Part of a small language model's weights.
Size: 10 layers, 2 heads of 64, MLP 512 SiLU, vocabulary 8192, 3.03M parameters.
Architecture: RMSNorm before each block, no position embeddings, no biases in attention or MLP, tied embeddings, normalized queries and keys, ALiBi, attention sinks.
Training: a variant of Muon for these matrices, 7006 steps.
Each number is 128 + 32 x the weight over its row's rms, rounded and kept within 0 to 255. Layers, rows and columns count from 0. Numbers have three digits each. The size before them is the row's rms in percent of the matrix's.

# o: layer 7 attention output (transposed), 128x128, rms 0.244, rows 8-63, columns 0-63
# v: layer 7 attention value, 128x128, rms 0.186, rows 9-63, columns 0-63
# q: layer 7 attention query, 128x128, rms 0.156, rows 64-108, columns 0-63
# k: layer 7 attention key, 128x128, rms 0.155, rows 64-107, columns 0-63
o8 087:116106131155109191049118176098115119143112132128112085179133067102133127077156143116124145086181117090002176153131157194105175132131097167122090069105127158200120145100097081109149171096137093
v9 086:126094177131157152062101190140136153123123154123120122146130155094196208071072115124108149148118147125148097131101130108154108172118120071103102123145165179116150093094167148129139127096101191
o9 089:167246070083107126134154104126151085141113124159136111108153184159118181153153128130148129109091118101111161140127138114120181116086134122111120162140093160148078173163158087083105081106092093
v10 077:110202173091110155128082118074163144103122134165178105136143121146146096135167106159141111043154118114125113153168094151178095124086130112110107190072122121190132167147140118092147140111080121
o10 079:135103117128121192164092156126112118137146115118164131151134138107084144140118087129065084080123163079191125110097145119069106137059151150155123134144113055183130120101093104097157169147133131
v11 085:101177183143078100127131161137100164140161215141151106112126217150146135136094050164080126158065115181127132097133099193148083115124144118150121132089066149153105109110114123133162204119179188
o11 086:098141113088149120184157133152164095110125087204138191126183081120136226161150168129113140130104132119084126133098124111141167110184212154199159186122120149144158090134080125150105106125105091
v12 088:166155088120118106141201086079111144106132126132148109113143133190112153124192079112145102101173100114131175148169136101133106118061127161143185130171098135114098097163089125137126111160100167
o12 088:103084145131113134145106078110096186083179163126091119167122093082086171140164117115077151094090144172100120154112102155159104151080093136124107139108148128207124125060164144165140100111139146
v13 092:164133116135166164106175132131162128126183095117107117128081100105083132087221164078177063114077087176114178123187171180102124089153111161131126117122078152120113070185160148077090150213116115
o13 092:115108147133117139111105104110128131105092100088141190173124088077110091163035139126106175101157160147128138113138150138135110166082137098137121077160167148165194153043108117073130132097113174
v14 076:094162088170133125094092143154109106139109136104101085134065179073174122147069097138154143150127089098120120161127131112117140164127138109168169125136112153113088124076105157158126091132087183
o14 073:142095102071070049142147124103166128116199127143108129117146114150094123143145120152157083090191161178144103141158102126152131117158162139147115127158132141129132112180073154161126142137144111
v15 089:141157197080093069119161120195118161137122158123093114152151163125162125104125117123134135082118101098138111120155063051102094074131128085086114164155082139197188133070151104112137169113174160
o15 093:126164122131108126133234147076115111131132129129125155068108119162145097072168138111117159099132140135164107072069097120129168103144154131182113123164064124095085129163087156172160118136088092
v16 069:165151068130143130168107143100139162115088189143147119111129105136091117121166200160087125184140088092141084165140116118126176118048075155094126093137112113128143096137090135145140160120151130
o16 072:075117070142144149145123044120127153169146124165126059134163102104118094059076127095102122120079058167102116114136156142133109135209071070108070102163151123124164143071159117134173148107159126
v17 078:150097104143107088118148151154121080067124107178170116085129131158100103068101171140135120139168148140211117125126155162060145151187118133075146118174126129081132130136112128122176066110139160
o17 075:075136121146210121072167164086184068124116169114145097107065151109166104090139086081130144170097135207119096168158109163178110093187111158118126121133109172073110199115119125107067151121161139
v18 083:082117103092098163148123119121182132103116121110093158133111098136079190079097152191101124163162086156175138132159078124073077162132092164144113114142160127080058132137094164078134131088165102
o18 085:071145090131156132117126170162133137169141142139079092179135177104128124144078137109109100080108131120156099135105174128161118062166111124084094147107208134087112149128122152139118123180144170
v19 083:165164187053109127152069070114123141093096135114152101118151140178106099128079100144133139145104092102081159148085127094096070108126134126131089112163100162123144154141172104122132179107137125
o19 090:101119089106134123111160143087129137151133118142147157136120114147189154123190163123119113110035119082173102111039130131120136152182123134155088139125147015115133092177124135119076143137144168
v20 080:154130091088122105132093129158092128118084059093165129132122156115106109097145079092115135115128144150092191122097188127124097077129154170140167162143161095162145134155155161136133159194103095
o20 084:112095175137117161015139197134110159172101141097160110140099102151155121140135180196154118091035174107163077205113086150125182129132113125115118131134108106126162105110115115139090143103134087
v21 072:122138109107142089135107097126094137153135080116149130106121170089110116128095129080129117096184113125142141142116081105143150119164125102122107179146096148165191114147135134104028112105098142
o21 074:122013134156121164151123135100179103105140149147183127139133084158106101116140138127127125118113125094053093109140129144132147092076116105104128066124082031143160091129099143095121132155147136
v22 090:090093109043105114079107095066149086122102131139104124151175133139144147136100101118162105193125193064107138092098108132112074092078173118150121153079116216111128122118036113135114096096093173
o22 093:126116078158169115162112175179146089162132177163132162138130091106170178149118098170139121117134106093127130131156132100114147120178117189113154102109182096071088091201117099123124108163093116
v23 089:126129113189120166157139110091173060158142146128124173104156100151117149089131127151100139120121154191146129115177116158171172136125119129073079113095145180101124102169143089169184093114152049
o23 087:128124141113161175133064092117160076154091078157096081138175164095114134112121111132121185133150117112102179154088169112159116126075091140105111122049129119116124097075166142118103118119133199
v24 084:124138157142098117137144115095146122090111147143121100143040141117134127090139118145219109080138105136158134129104107126096141142088163102154124115104161113168174094121202159079155119041143085
o24 090:182100087112123094132226152127089103111113129114146160169094121186114043129149114136063109097134069109141148173083086106099108076106185141131085106170153075132110106130088096133090183215113112
v25 078:125091130138138133157121105090137136147176169085165145144148137124076117094180134152133115129145123130145161173081160140165130150091165132211168114153166088081108165194131131145077126122117134
o25 079:156107078089172106125130139181101184139110120140079095125115103108179111116103113162132072177191164125099045146209122134089069138158117120108098129121153161103141156089186150103160140099132149
v26 076:168085131121169102102099166101183170186205153111137148140164103199118147096094137117127066103130081146182134174114099141112117078146153125098098125122127147040072099151154148157125124182157088
o26 076:140203098080125175112097124125051113154120143094095122125088092088166102158126094100085142150106166052110144133084127125160094171192163202114060121171137150060160140135093138151116155098109142
v27 089:153109096116132100151135099067098143202161183107096098147148124181095188157117156096141138164113070126132183157148131124091103101044118092175137162170147112086130093129126186107103115146074128
o27 088:089153100088114119085112147120106126103146076133107129160157119101127151146186158130141101113145148114079070122084114137117184186152155146136125173111137067140118122109188126113139149170162171
v28 086:089138100121143161098086159128157142130153123172161125158120190103090145120105110091188083136141140158087122134145103140144145140123031097127125152176115149154112123100126130133131129095145155
o28 084:127130114160146091131094182127173104111167142094165082102161061150115116138150150099149144143110115130174185131136144177107146072117216167103146121110105130158161133125135133118170116142103157
v29 078:104114117131123107124098075151136106182122160113120092092136086122176100160107125130107151220099097104127089104172111136092149193173119127172153116106120143114148098178094161150087093149128127
o29 087:053147101200145079129151115149181109125191148170120165137132135072106105100112160114073125141202083094114133133107133072155129098167127151152145165105092092157131159064094119120196111178130133
v30 080:154161093156131096087182074111070131098177138148112179170128153094114089134082102100089123131121123077121178113148099117159169155142105173159174134161098109119154082143163150130088144121133090
o30 086:175072120129184138114158112125131167155131120093166100131110152103134125134144137163092120139222147152115133106068141119080156134123116141146114118087130090231189138090145185163158120140164109
v31 077:131194134109156138170137123162149173068086169138124102142176126132155060125101151119137121189162136133144167160113121129150091231172164119097125153112119155112060109114129080140115173055086112
o31 083:108120140170111102186119134144087158134100096099133174097108107160140173053085122133157118112100121099108159132140160149091146106120128132210085144079129123105112116180141170101110132186154110
v32 082:024096079180125142095118103109107118159121119131140109165147191120127147124084143142164193111128160180124116154072062143143141152124152116177134126159153125056132128201177195097122106163133102
o32 084:157142186048142115182102121136131167122133123119062131097108145142073103104204119129150159140130149101114147209124095136129099139177138149155155136115104138100142121127170086172141115159091139
v33 079:121069082084085127095117140199150128165091124156115098159171102144163111122073184130157145110115158150175103085128148095121072132120137162140153080113079141146154044111137124135096126067108116
o33 084:099177095122102159116119113106108098155062111154129235131133144124105148116158168059109154134109107147117144150099133113071157133175109097158102152081204100131125201132133125114128106159141066
v34 083:153151115159092076140141105102141162112159120124069144139147166126091104114107124111166131103113164108123109114102190072155108105094149052135117077073097095142144117130159130044126109103135101
o34 080:150178140180179131063101103136102135157095139154101121109142106121145124125133115109074147139144047147116094124157127127124097109152095094143123076156144109107112177131113157146139108112092103
v35 088:139163155119108155066146143121098123143133115097129139085094107089109118125045120109114118067057133104096102122084131135116154129111133128161170103107154107147184164136158100117105134128144146
o35 091:186175099068143094149180105138146113108097089144159091109117139133163099101167146153092149204176164118141073158175110108133186130137163080144131119172101150086135116139141099122151145126106079
v36 080:136140148127116138085097155137100077110102103108088111107129162125139116118140167135144153149129144120131115123173165140103101143103218079106122165151179159103063153116101139143110156119109200
o36 082:142176139126156125168120165138130105208127137130077138081097124139168084160134159152142085139115124119086070112121152190137122193173123145079163192116124150138103093181129134139108149173193103
v37 078:089089125136163140119094145174144152119106131140158096126106155100132137113147126092071110119158118174141095108188132117130130112106095122109158109184160055075137116144159135128182149148125093
o37 075:133126156090135115136150133065087156162141114155160112164108137177104073142106151111191105130077097146134122130181193133112131119165168150138129131150155143146133158119123149101151088051139113
v38 082:070131103087117151083112065145122165097134129117127070147160140126142114116143160138128128157108111183120117121140157146109200167099089215144133137133132170138083165154145140134170151101083169
o38 088:074128090062139103122093149100140114157160133116129223080099137141099166202073097086186134054120122146147174181126136185141103094137134110092137146118141084119153127125099098127146135140093218
v39 087:112108177129094114132185181167142142124183117096117152099150092118122123131097139106139141111094138070148090132173110160159141155132161108156121167193137182159104081143178102165110132171200135
o39 087:125165173130085131142160136169155092136154091133131096093177125133150104185160122154127114149170094161071110066155118087125176135091181112131094195106134088126146183094088151179113115122121130
v40 084:067094149107171173104129133111121087159131171122169088170135115124101113154093126107154082092144077071140112121167136172122178137163155187155086149146165131172100147094101150113199118060143158
o40 082:145150168107135100163141119074200091127201103142135149095093093139167052126112133084114102138098150159117101146125138139130130107104148138112120146135154134119095129176080103109120123174145119
v41 077:115146096158141125176149110142157112143146166153096109117122145150116110080164128142126099075100152170098128091143159136161108144117077200086156236099160089086155114097151115095092134127084136
o41 083:100098171110109116121069097143120141146088141069111065109114121092063137162107138145115165079115087158134144138169148159099099112096156162090090155157120226129196125137137137105137170095102122
v42 075:129090114093133141102119148131137112149136166127220146108140182124146129136124148115120132185100187117133143105115105151170132109156165118145148172112109152217190188131128151139160077164162144
o42 071:157140154164110165153108141128134079090175126090132079132177152136172146163111098143111161147056108075135140132110136125095110198140125104160198127128095113092136071165113144033073140150117095
v43 078:074146120095146128142189082139120147139128187139082089126059168134120110126044120123152091143091122164211108140110095201132078159121098173120094214144158107103083105135124091148104111088131074
o43 082:154179144107096106149134136138173114127142112126093115149178115074114115122080138180130108165111127141120164124072160117159125048077135117130115160132151091129140094097065144141125107191073138
v44 086:160114092091139134168123172169103119115109055127122165127144115178067166076199181157161117114145148131167147082148104098147108101119172079169149104138122162181150100111115130153164137127142128
o44 088:119144133132130193074157091147097079096172154116098124091133146138139115115085139137120099132122121145082102150131153129108122173137057130096120056099128119111068152138086188106092176157127123
v45 095:078120181099116109117106196141135146121076092135112116125091100190146119121118124124107149118117123137112166088121169156090093154074153162148164173146129215137112162073131149137120161153145189
o45 096:152185137136102121055132149150161148103159149090136158131108119147172143148137176161169089109177123136158108145134109109135140152140170141115089167128146151139110140196094088193162130136110062
v46 083:118170166067134131127141153140190145191124199154124176095153113130163204122106136099102129060084098092161118114140130134164167155116167036106110152088130149160119099145124111100169082179093156
o46 086:097200131164129151129144069068153090150161089152098163171196118157146099164122140135091106137148086049174093078142155094101164146128145090186178180084162150120068089122079149106125145103115112
v47 080:147165106181146161103095119154096144106137118157117056132083157140130079161108102092130145127081162132165101076110177109109081151195045198101149136138128147178097158090123144126111147097172149
o47 080:183103138132113067075131118168213143074151182114145137104103120132087090129099181170112203150104104175148128163129170138132126136093137101117075173193125172112186162142101124169129126185160087
v48 079:082106171139178129113108081160067159217187140177155157162151065134129167082143090153108170154106156144111119113162145170123126118102155091143128150118080124084130168121132121100145161162122160
o48 086:119131111104159151166117126104106120119162113120135147132162117091132145119155168147175129115150114111117134145131125192130099162149151126213211146091156146096111114154175150119111101098091170
v49 076:120117136146144147130120100133123144171174101159082115135098163130162126122115150143144062151170131112145168157191146117115147120172122184094172143097185139087100067160136130070043093106086074
o49 078:129094132074075150112073134126125160148179173094156161173135154170172169131097114139070145113154130126108166164103157201110079084165144175118070174133159137158097131095134142114129050137149185
v50 077:106149111092122090135124156072132086139079156175146095118067165088141078100169096110155162088134099095163170158118081172103117173068086131154150207161122121146130132112200071122169054123109143
o50 078:090108140114199128138102129103130041122151130087170044127135105180105075104176087150111119128115155134103077164115119121073154075056181148134095158154142052155105064153109103159137159129135108
v51 086:114084145149135144086101183155193130141155082115107162153095094175161120097156197102095133101134122145196170124135115154118134108098195143141098077108137156133128126162146141096133143111179158
o51 087:166168167148124135136134160143160122074112171138135158122086113199188080141091107105140068163166138142092163117113169103158102154088134164135090113162129152100095191135087127134151117111107114
v52 082:176092166119118109135086079091133135144120102149159078119143184175109138152111085138155141152127143154173136138086088087133123146086113138088145140064143118138048208124113151080074176085134157
o52 080:133092120156122078095141150165134167145059209142116159089156089127137204159135174086125167133093065085089118131145116147133169154124156147153147126133154120115154097161119105110123124128151180
v53 079:174212079114086143188152135116116162140102143135113149144191149124097133162174095164158087095129112071082088153164188122128116138083105149177136103126112134092173139128112137133112138219112092
o53 080:129076128119137125161122104101126193120120092135170099125115136064073170149079104118108139146171080119158103123153066125105135163029150092161109125094138144154190115115204155176162174117111177
v54 080:155082087139127123071116088144163133133156137123164097124098135153142110186101089149126103138099117174081116156069123099028114131079141141175128136103128146067167159096154184055103096146138108
o54 080:169199136147158107122083155127101040107115164147118085084057156137115167071153147103116114110120123090114127131112062157172117095193181134070161125130153153160193164178140108109156136130053148
v55 078:090107088060134146195109111128070172101137081103118099128120153126104128207110057083148128092100104168098140131166144133047141118134149143139148111108180103118158123174110181081113172131107099
o55 080:147110138164120124076147134136130167170151159167140176171102143120138134141116129120140128131170116136203136162103070084167084136139190149102104091114073136154195084092114116142150114184127162
v56 073:143115116152108112119113151127141147125112082120190116098152167149139082129116138099155084140127161097143080145125153071173085191155139174113133125159120119112103177128036090164099110076072167
o56 076:168105126115177107119111113134117156127092143106106111117069090128119165186138149156107123167070031129148167132091090177163193167138097150119136176108149130124099139122133055073147161138197145
v57 080:050121101151074187128149092172110152147116126099102111137136148131170084145097157152119114190120135118145086137110104111084093186130174142136149130180124175115154128142097130180197165033124152
o57 081:147097150106164060207138123150138123137130134194154158052149118090109206084159163149145119123192069148125186086102113136104143106180146150101123101108162138155097121136127157172084096162159130
v58 077:173106114129158194154131091165069191119082166141111157137073105092084147126145072130139178077186127142105124135080136128152099085089125182135083130083137084097151129109145151151127151159156087
o58 082:117141100067100055137166145113170158125135110159204100114181129112086073129076121155104122135087109128155152156172096045152123119157140105146089123133139140111133135105139159168100149074155133
v59 082:119070090177106112149099138132122105096063154102131135188077111104136123154129115134198145126087128104052124160150145087171159148126071140161136091137125081117079206126118120048126121106164169
o59 087:195122139051154069147051130140123152102168111142114109129143173084090110133120194099113102130102126205129165148128097174081106144157193111156145127135168106115141116102155150137136123157133123
v60 078:132089120177096099129158109150103134079131143120133158121096135149143094163137130092109054147158115125133085139122137134108033130152122166125140023093125122122116120135122116179124106077143125
o60 079:068148114122126117082096155150119201182137105136112095133080130085110162108094160126105167111162115187113125083092160108118131119175148150110165155172122150178093134045163109162099107094146068
v61 076:136110120112088137133105143150147117134124105071086104097078088108108177139076109127119078092143114124063136167086096113123115146141159170137108073102135092153136151102176109090137109117173143
o61 074:124149109140143086119157172092173122175142107126159122077119155140141139161131161114106113178144102189182082147109128083157152085158117105032112187116191116136098115101135121131097128166071161
v62 077:082080066101164149128132132148113193103099084102067116172105176098125075094135097125113117150144108178102091164117132109145126189171163149077147104146134151080176125120141120151112091073107134
o62 080:135163140123184087166099136074110099144140152153165123109104189142129182113120188090121150125148104178102187168083144098143112088150120185113112061106114112176116161110137093128134124159126142
v63 089:063136135081105115102133138117159094146108112096148160093138085145115123084089146127092181129146124145137099134136118159143119089049183010143098138108189130192157068173111109170166144141161106
o63 091:081144143098140144131205137103124100145130128150094170135106140172150062119165166125144069108123123037101128139122144092130145148191095137140166115135150102122082143153130119098155106131079080
q64 092:086119138144167145108111110142143075112180150112154119117160166159115185082132067163126174165119151144139157112123146114174093090141101065118118134096037100107114107130107155109176101173150125
k64 102:121134115115143159143142116103102125099137143147122130148181117166125130116132101165154042092154108097101051104157174121108123112117065175082161108082143078079112111132134145102119151149146168
q65 091:137049181134116118125176173092123083098110174090172132126149117106128072117130120172120157096149171131120124084157129109159150109103135061107160081181143137142140106141139162123131152166119066
k65 092:093084137145183107145149143151109182156145136103129074147093077184096115110083134160159134138158158106197047070129165068114124132163153100098108151210135130105169113176146135102155112123078080
q66 101:050130122114106102141131111109137057143147123103106098147129095185176099167158088107116067144092129122151190134114170122095087077155114104108132129160187098136084088114069166086105118127142131
k66 096:112126152091094128138172143072213142104168090180117153117145117142134089131094111136122073145063073127122223121117193100121131200129100146114126147139193066117140153097148088152176097198106078
q67 115:143100128065183100150085134141130161112094106136121102155124115094133101153138120141121185110165140149090160136115172137157142149159195117133168145165118132120086156132128119124127074180134172
k67 094:145133104126201098199064132158157084102162161114127092132115107066104129138107126141076122129171110151149150131082127159124096133074162163105116146109126056166136132130142110152159122174129119
q68 089:109129081143135119128092134127156149095185052147122093123151103081111086149066129074113092091098147141172136120140178096138110133119129178123168108097126198115138150092174168164147122070121160
k68 094:124188126095136116133052108123155114126128091124137115108170127111102121099137174095111149177048168151189147157123100148112118095112143079151149089087137147171133150148156128160138186098120154
q69 088:097073205152145070143108159122060102120146112095115133137143153135094124075128096107176101155053099173093097171170136144162113138122197149074125170123161187151168121171129177122074141125193147
k69 085:096145099129128112184134113206143083167154185166132159110171140144152098067137103090109090107173164101125028067113136124179049067125130108114158162139149119041162107130160118165143141110187162
q70 090:112113104118122117140116148130153152156163122100181048160142168136144132083144102128157056135092150143160141146126169128153125146163157170106128089141104118097112148131067133109158133063195098
k70 097:099161157160077151197113136152130115144142126143119161115122118114151166157097097090134075158081126122130155133122108143141108098119185125113128155144138169157129152130128116131161144176133098
q71 090:148113126083134214160163110128167121154124146125160119157118146102133096129059207155158120121117141104144232176123158079133188100114130090109125120146165112118182129133053094126079099134113136
k71 106:151130182153133172108097088103163094143147084145114123108110168187091136144126118128116166119099125145114222100086092052155100087083164078140084117124107101172144145128144165154102141111162135
q72 116:088077131169175132128106056127148120121144121114148108099121113134108140102106097096177126101169155154129176093201106157111167143137111131136091114165158080125168156138098132194122146096133160
k72 107:107099132104136169095078128105151168093101159122139090092044140140083167135119086095184161109137158133103141214103160138145151093147142123136078113127122127168136143115224061137124103100173169
q73 109:175083143145135072104093144144154137119080150185109114067105127074149089142145141130104115125152117105118169182094117122139124096108170134114123146163131104097156160119115140097151160146090135
k73 089:213151134091088144110083146144117144117153176150171113142172132162115114120088118100135082123144105134111124137150089130124155094141157166116108124152182174120132144145152121176167108135127128
q74 107:172130144168101142118160151129141065139158170109169130117144105165143115104135131071143091129089132096094121157126102114150137123166085149069048081174116136157126151127115076108102146100134101
k74 097:129117109114086170065111093111124091118164114151159112145142093149168097120110083087113115146136164062068095142080087113147175118113094119146076093173147102071121147138119109106183096098127195
q75 108:112124107135107111155207142064058167165125128126112152115088122169163140133161099186095148141118124104092151184120077132151160116144183120130135106144066113145139183143156080102134144080091155
k75 104:126164139172072163147176135096123096164125141154118164155158141151138170126115052114185127163106131103134115074143144131110149124150092108148167063142124151155105142183155144080136143135102114
q76 095:126145099149158116074103128152173138159163103149081134067086113139118095147073127217155079166120204167125103077149119098124153128124082133092084068123186139101148153100170137140142161161143114
k76 093:115154075156124161046160100172172167126097133192128166147138145148078090132086096121097130132144077162123135165121100112158127118161120148105088166112118097141149194078095143153135147137103165
q77 098:109110168174138118133156180148124194088112140102126085090109153189139174071082064137096103114187155136134151152132146131144139178110121155153097170126132132090143119107094142116113171138183086
k77 102:168126171139075115140111105168079117126124124089122116134090155141122089148081093183077145185182172115090077099177101142140133134053123131120123113157135091161162136141111156059114120078123090
q78 098:067107191103107123102145156071130154081106126129139166123155137106123083138135104154152111138020122108170147113082122181121135123137102136153111137132125113077120135107156165076116172170139166
k78 106:106055167160062161129113131140090162132151141109146194129154100081150125121105085112127176108129130124174151119139088174146124179096153105191121170123126164054185095139098145101156122166101196
q79 088:190077056125119129123160101091148121120080110145078194173093082137085184089107152078116082134098137133149100128159095086083125109137115083118150169116146150120148136099080162104175103130130145
k79 080:066115164059100142127124083052155170132079120131221169091092155104065057164161093104117096144102133155113161128156108145096121136165085158125096128148138144135169139097109094144158162090114113
q80 097:118087140171148159128194148095155188089078157115101169144072100121094134117132126139095161112139118105185149094119131189131105175146142147120157154155155108152117100078105103174152124155154122
k80 111:179142156145124084079100139134111155137096152099129133119150152129093107121187190117077160112109141135152103076026177149137112112137121078139116160155183116176117126137118128129113138209109121
q81 089:120099106149127093168175125162163161137082148139056131109153163091162180129073128145180110102136159119144127125141160116151077087066115105045097078159114109146176159103126121195152099126150182
k81 103:103178156147132164146118139146113144130161167166133099117143191139127156148071116122143101113059138159080144100102116205155059078101078126119073107109128083162108156097095161119169139145105153
q82 106:117139136120145109125121130166111125106153183151122142147049092105125108148085087117161120128154089142175121073090192136053166148137156160117086077120168164155140056138072119122162168152160141
k82 105:199104119155128091167152126104154117115149146110135159121103099138139103122091102158063113174170113124215134095172149073162150132127113163135149111131101168168109140133153083135162098183121074
q83 090:131136135120123166146177171103155101139233066108106126141179098092140151165140153127118131132151164166081083080141141189085146141156140156118121100135078118084111165123189163149079136078106137
k83 095:134171164185085188097086156088125108086106118130116088121160118120154101125091130098149125119119173134171094126141119147104138146170143071145124110072073113185118118110130138137123111061126116
q84 098:149142124066135081110115134102149166091141144146081090124076115124063111182149161161155145136146109128158160160133164132157165077140114096144076110130146150074088134113096171110085148100089112
k84 098:160099101140133078126136099116180074133174150137193146111121165106109084156130148185099119138128112193150149151159138133144156091143081160108151107089178199091160092146160136098117153157139117
q85 104:104147080125131091175098111122131142081166068138087125130174138137138105139144096102152084137108101139091098143190079133148124126183196144155100111158114138097095103136091122124137107187177122
k85 099:118144123115165067161132122066099123122154106179172164078159150183131113137151167130148156102117108140196085078097154106123133096173176113132145139067148045144099124090103125159085122135136120
q86 099:110111177124079133130090161134081107133121123101124034103164107137069126096156148146103178119077193076074151137145107121158059172149141132076150153178155126130108174144136112140159146067118143
k86 103:097140137159162137152114117183100175150130122120093062146101121074131160086195114150111192161124134119082161178162104126131172155198160131172132154118111202103153117106210111110115084147109152
q87 101:124186139104098179135116122157124105182153128114092073124130116125089112164126190171045158106160237158081185185185169117127176110160157142113119163187124191128139159160152148101078136129159137
k87 097:135113145031142109100065148106148158084092058145107133160160128179086159110135170143138132107120171161066141198122135066119109123159104135103057073096099126140123123096213185170094151077116088
q88 100:121184073183118190107118110143080142101118140129224081130046127133089167155126091189125088110075121203115108125102108108097151103150159159063140113102198158138143149169141111140134124126119150
k88 113:174106103139096089142130160131121127122120129051181105118078156117117171165142107100107142176143128152120138222148078138100168101099177186109125136101195179104123152172236131102145146093104165
q89 101:135119092114096103128080121114137158172082177167139147127099110119133110078108132090100138150132102146109199106141123122163092112080150165140126161158102034152114073019178125129148100131131196
k89 096:097119146158107157096066121119157159145117115129084089141159131095111121099106128122069170078090145143121124141063167139104166136198145150133126147104126102152110115046162121120093107139158160
q90 097:114133152119154150173130177104136083114135112152102135127112044150116095125164148107130157082157126070087129133160169137101132121168180142092175130178136125156125132163146111064080135067108163
k90 092:152135142085143131128153143082145115103136138149143073141105116083137145123116141123083189206126220094210116137134153137153117153080175084150169109153126117169093074110157161141149067149099143
q91 105:124166176186154117120091117084086110103100135122064153121101091082121124157137124129164115088132143134143084132152206073137141170089060068122168079126125143115086185151103109114125126157132129
k91 116:087107102108212087111143107140145153088114168151088183138141140137078150127104161145146122068136126136118149117133128110160095075147108091098136128187147140104170124146199099152112181108090127
q92 090:085137065154153114149139130119110103121130157143127080129128129197180120120147188095189158096166133144132130145122147190124132057145142114089189137137137132180116166163158115136187116157070192
k92 087:140142122109167109133116172075137103140091157117170118154081108151172174131151151156138138150131126075161063158144127168143177110076158127108151132098140103128166122181142144167094122168140173
q93 102:153159180101109134119086166127101086156143164078144120083074111169131119154088095161146146131101121105139188179132203161086162137211109126152160117132088143124133040157075139114129142113149097
k93 094:142115128054099169128145117136188166123156167126095182146090106121145133129129136152133082098165173105081150109129092141118129171088095145178136130162102102145120121111130136143112156167207065
q94 105:118089158081112112190134175060105081099152054095126095155064134063145122114104119136101149080162130053145145134120155118187124112168125096145129126103100161091105146139131137068141099084135112
k94 105:108123165107145179087116093098142184126113092108103145133120199105103101136169091119118077197127130067183150177121108118157096172127084131175160102070103133157122153128132076130154142138084178
q95 089:122169087117178172153101156157072125125126073090131141159119124108159085138192150087113164163121127139103138126122101136130081111118099138130115052125131138124066082127153148144107113126163137
k95 097:085079090124151140142090168112106119147109106050141132149106123134065150116142134079107182089078083147108151186090102159092123129174105165162130102076092101165125071109164143079098129149149161
q96 099:132126145134100112059103107173187080107063108159105172135117127136092110121127138063142099166110134142111203110122099167132111143142140154086082119103151142107106142136102165088161112122108116
k96 113:143162160125115194085134094110133103111106128204102174125153108144138041106106126125059086155184102127139167128096142107140076102110075130170131092157124142040135169109101090126144120145140161
q97 105:112143151134149129159192144120198083057129117150136118114098127178122086155081161149151180128156082108112111129130105089162160143119136123147145117159146119155154104146119174115116138226081179
k97 106:153138111169180192106156136110106127072133098109111089096097156135116162078134146150133084171152148117105099175055108073157121129112126175111126101118125101126090127157156124130116155214122078
q98 094:097169170134174112125142089151089118128108103085167093096088163130181104135175139081155119098098129096138064084114112163103118133134123110102146125154151166096130134158141135090156149110090176
k98 095:191145111099135084191103120178110114084130194075137119120117141098123150158105119150105152144139098131183127137131095209111076108082155121143147147101112130064131143185100115128144135153104165
q99 100:092139117096111072137151074160152127122116134142135132114122155171158152076102138112146174105120125171064117156114179142170151087084096134146147108096188115141107107116163107158250136133143128
k99 111:085125137123159125162087149133161140148153172103187166154150113074120174154084123141163138141101123096133122178203153100131138085113121132096080132122117120118114156144115118116148117150090135
q100 118:130123089137119148105099178133103061201136090054122054151130095170164092123193151114099121136156161127107087145149127189100137116131090127133102172135111136146174102140098118118133153085093058
k100 102:152075109184103127066107116183109120115050124138179100141108082146155128139136148090145114085157163138108061142146128172157128176090162117103146146142137074106146078077106118133100153065223121
q101 100:111138105125145149117145184092135162114068146073102132124064152147102098105128144164135098166173118148129083155153123172104097120117150171085063105121165090179122093166061168101112104123122111
k101 106:149092128105163152125123156122103112141118205105119133149093121163132125132123080177144141089179134087107044161113135123173116091127114168091097128170127194139107103149106122089080113166162173
q102 094:119075103052108081107122077115128102087131180168125097133112131112127165085113161115091146160129138158109121098109105123131108174106076135129113118110154165080194124197159073154118115130142120
k102 090:116138092127113143164108137163082116080092072110107094128096174101131126132116152162132113174222110126094117137188108154085144171142134158106124091121165186137151086127116123074133113105088163
q103 121:165099126139113156144135183096093100123089110101115069136078086176094110093171114101097172144098114101105156158152105124116145068164128141157166150187091211097112173144102095102134088084116094
k103 092:177163132118105116115089108076129160106096136147118091108096162170084086089125148093057192146104102139185163059083119113119168136157093151143116128133128165193125195105164056111202134155112105
q104 097:144108097085147012135119151152166177117121147152129083137107153151123197151083124169183112140107070160175106149124090171148145094126138152129102143131196093112143098105171106129062135104132139
k104 093:094148153165112083108141134130181109135126187210139129117136159127142152108148218115154119115119149125057099094063106137186174080140138139140196168073139121137127111078139087182112125116164134
q105 107:139187132095208149103121101135138147147110095131170144135072104176145162175175156165126164092077129129082170163148143142163145162146133094111131182136125134100100132156155106161221160067071131
k105 121:149166084119148117145158094133104108162130152147134187147134149166125124197201150103108108079097157130182177135107149037142141170146139133111116131141078097102098153185147105177158137099112106
q106 108:054117149174131168150128170143141106055117096131143155127080151129167114151162092129106116152167158114097189174101150121095112131128122090091120149158067080121115168121146135139133121187091087
k106 105:137114130138122175137119177168093125113162155143100128140130169131137169133094110077151089108169154126125172134129138162133125099105105159107140114149117099099153111142165112103166102174119083
q107 102:092165149070174148102103168111161048116165106079138082142137179127097105108088148113169067112127142164086119159131105112089141120086107149124133134177123140193149109165112132151091167168085191
k107 102:118099148105174151133190180137135082101129161103110078155142122155122055132070144178119162168111164126137131149106130098133100126084163113091126077076060077111147034142155117153103128130114101
q108 091:183144102113132086160150110110153139072117130162089078127028153091119171124135118119128168106089122116115100131095097178138086148143171106194120168111130143100116139121136079141151107124151177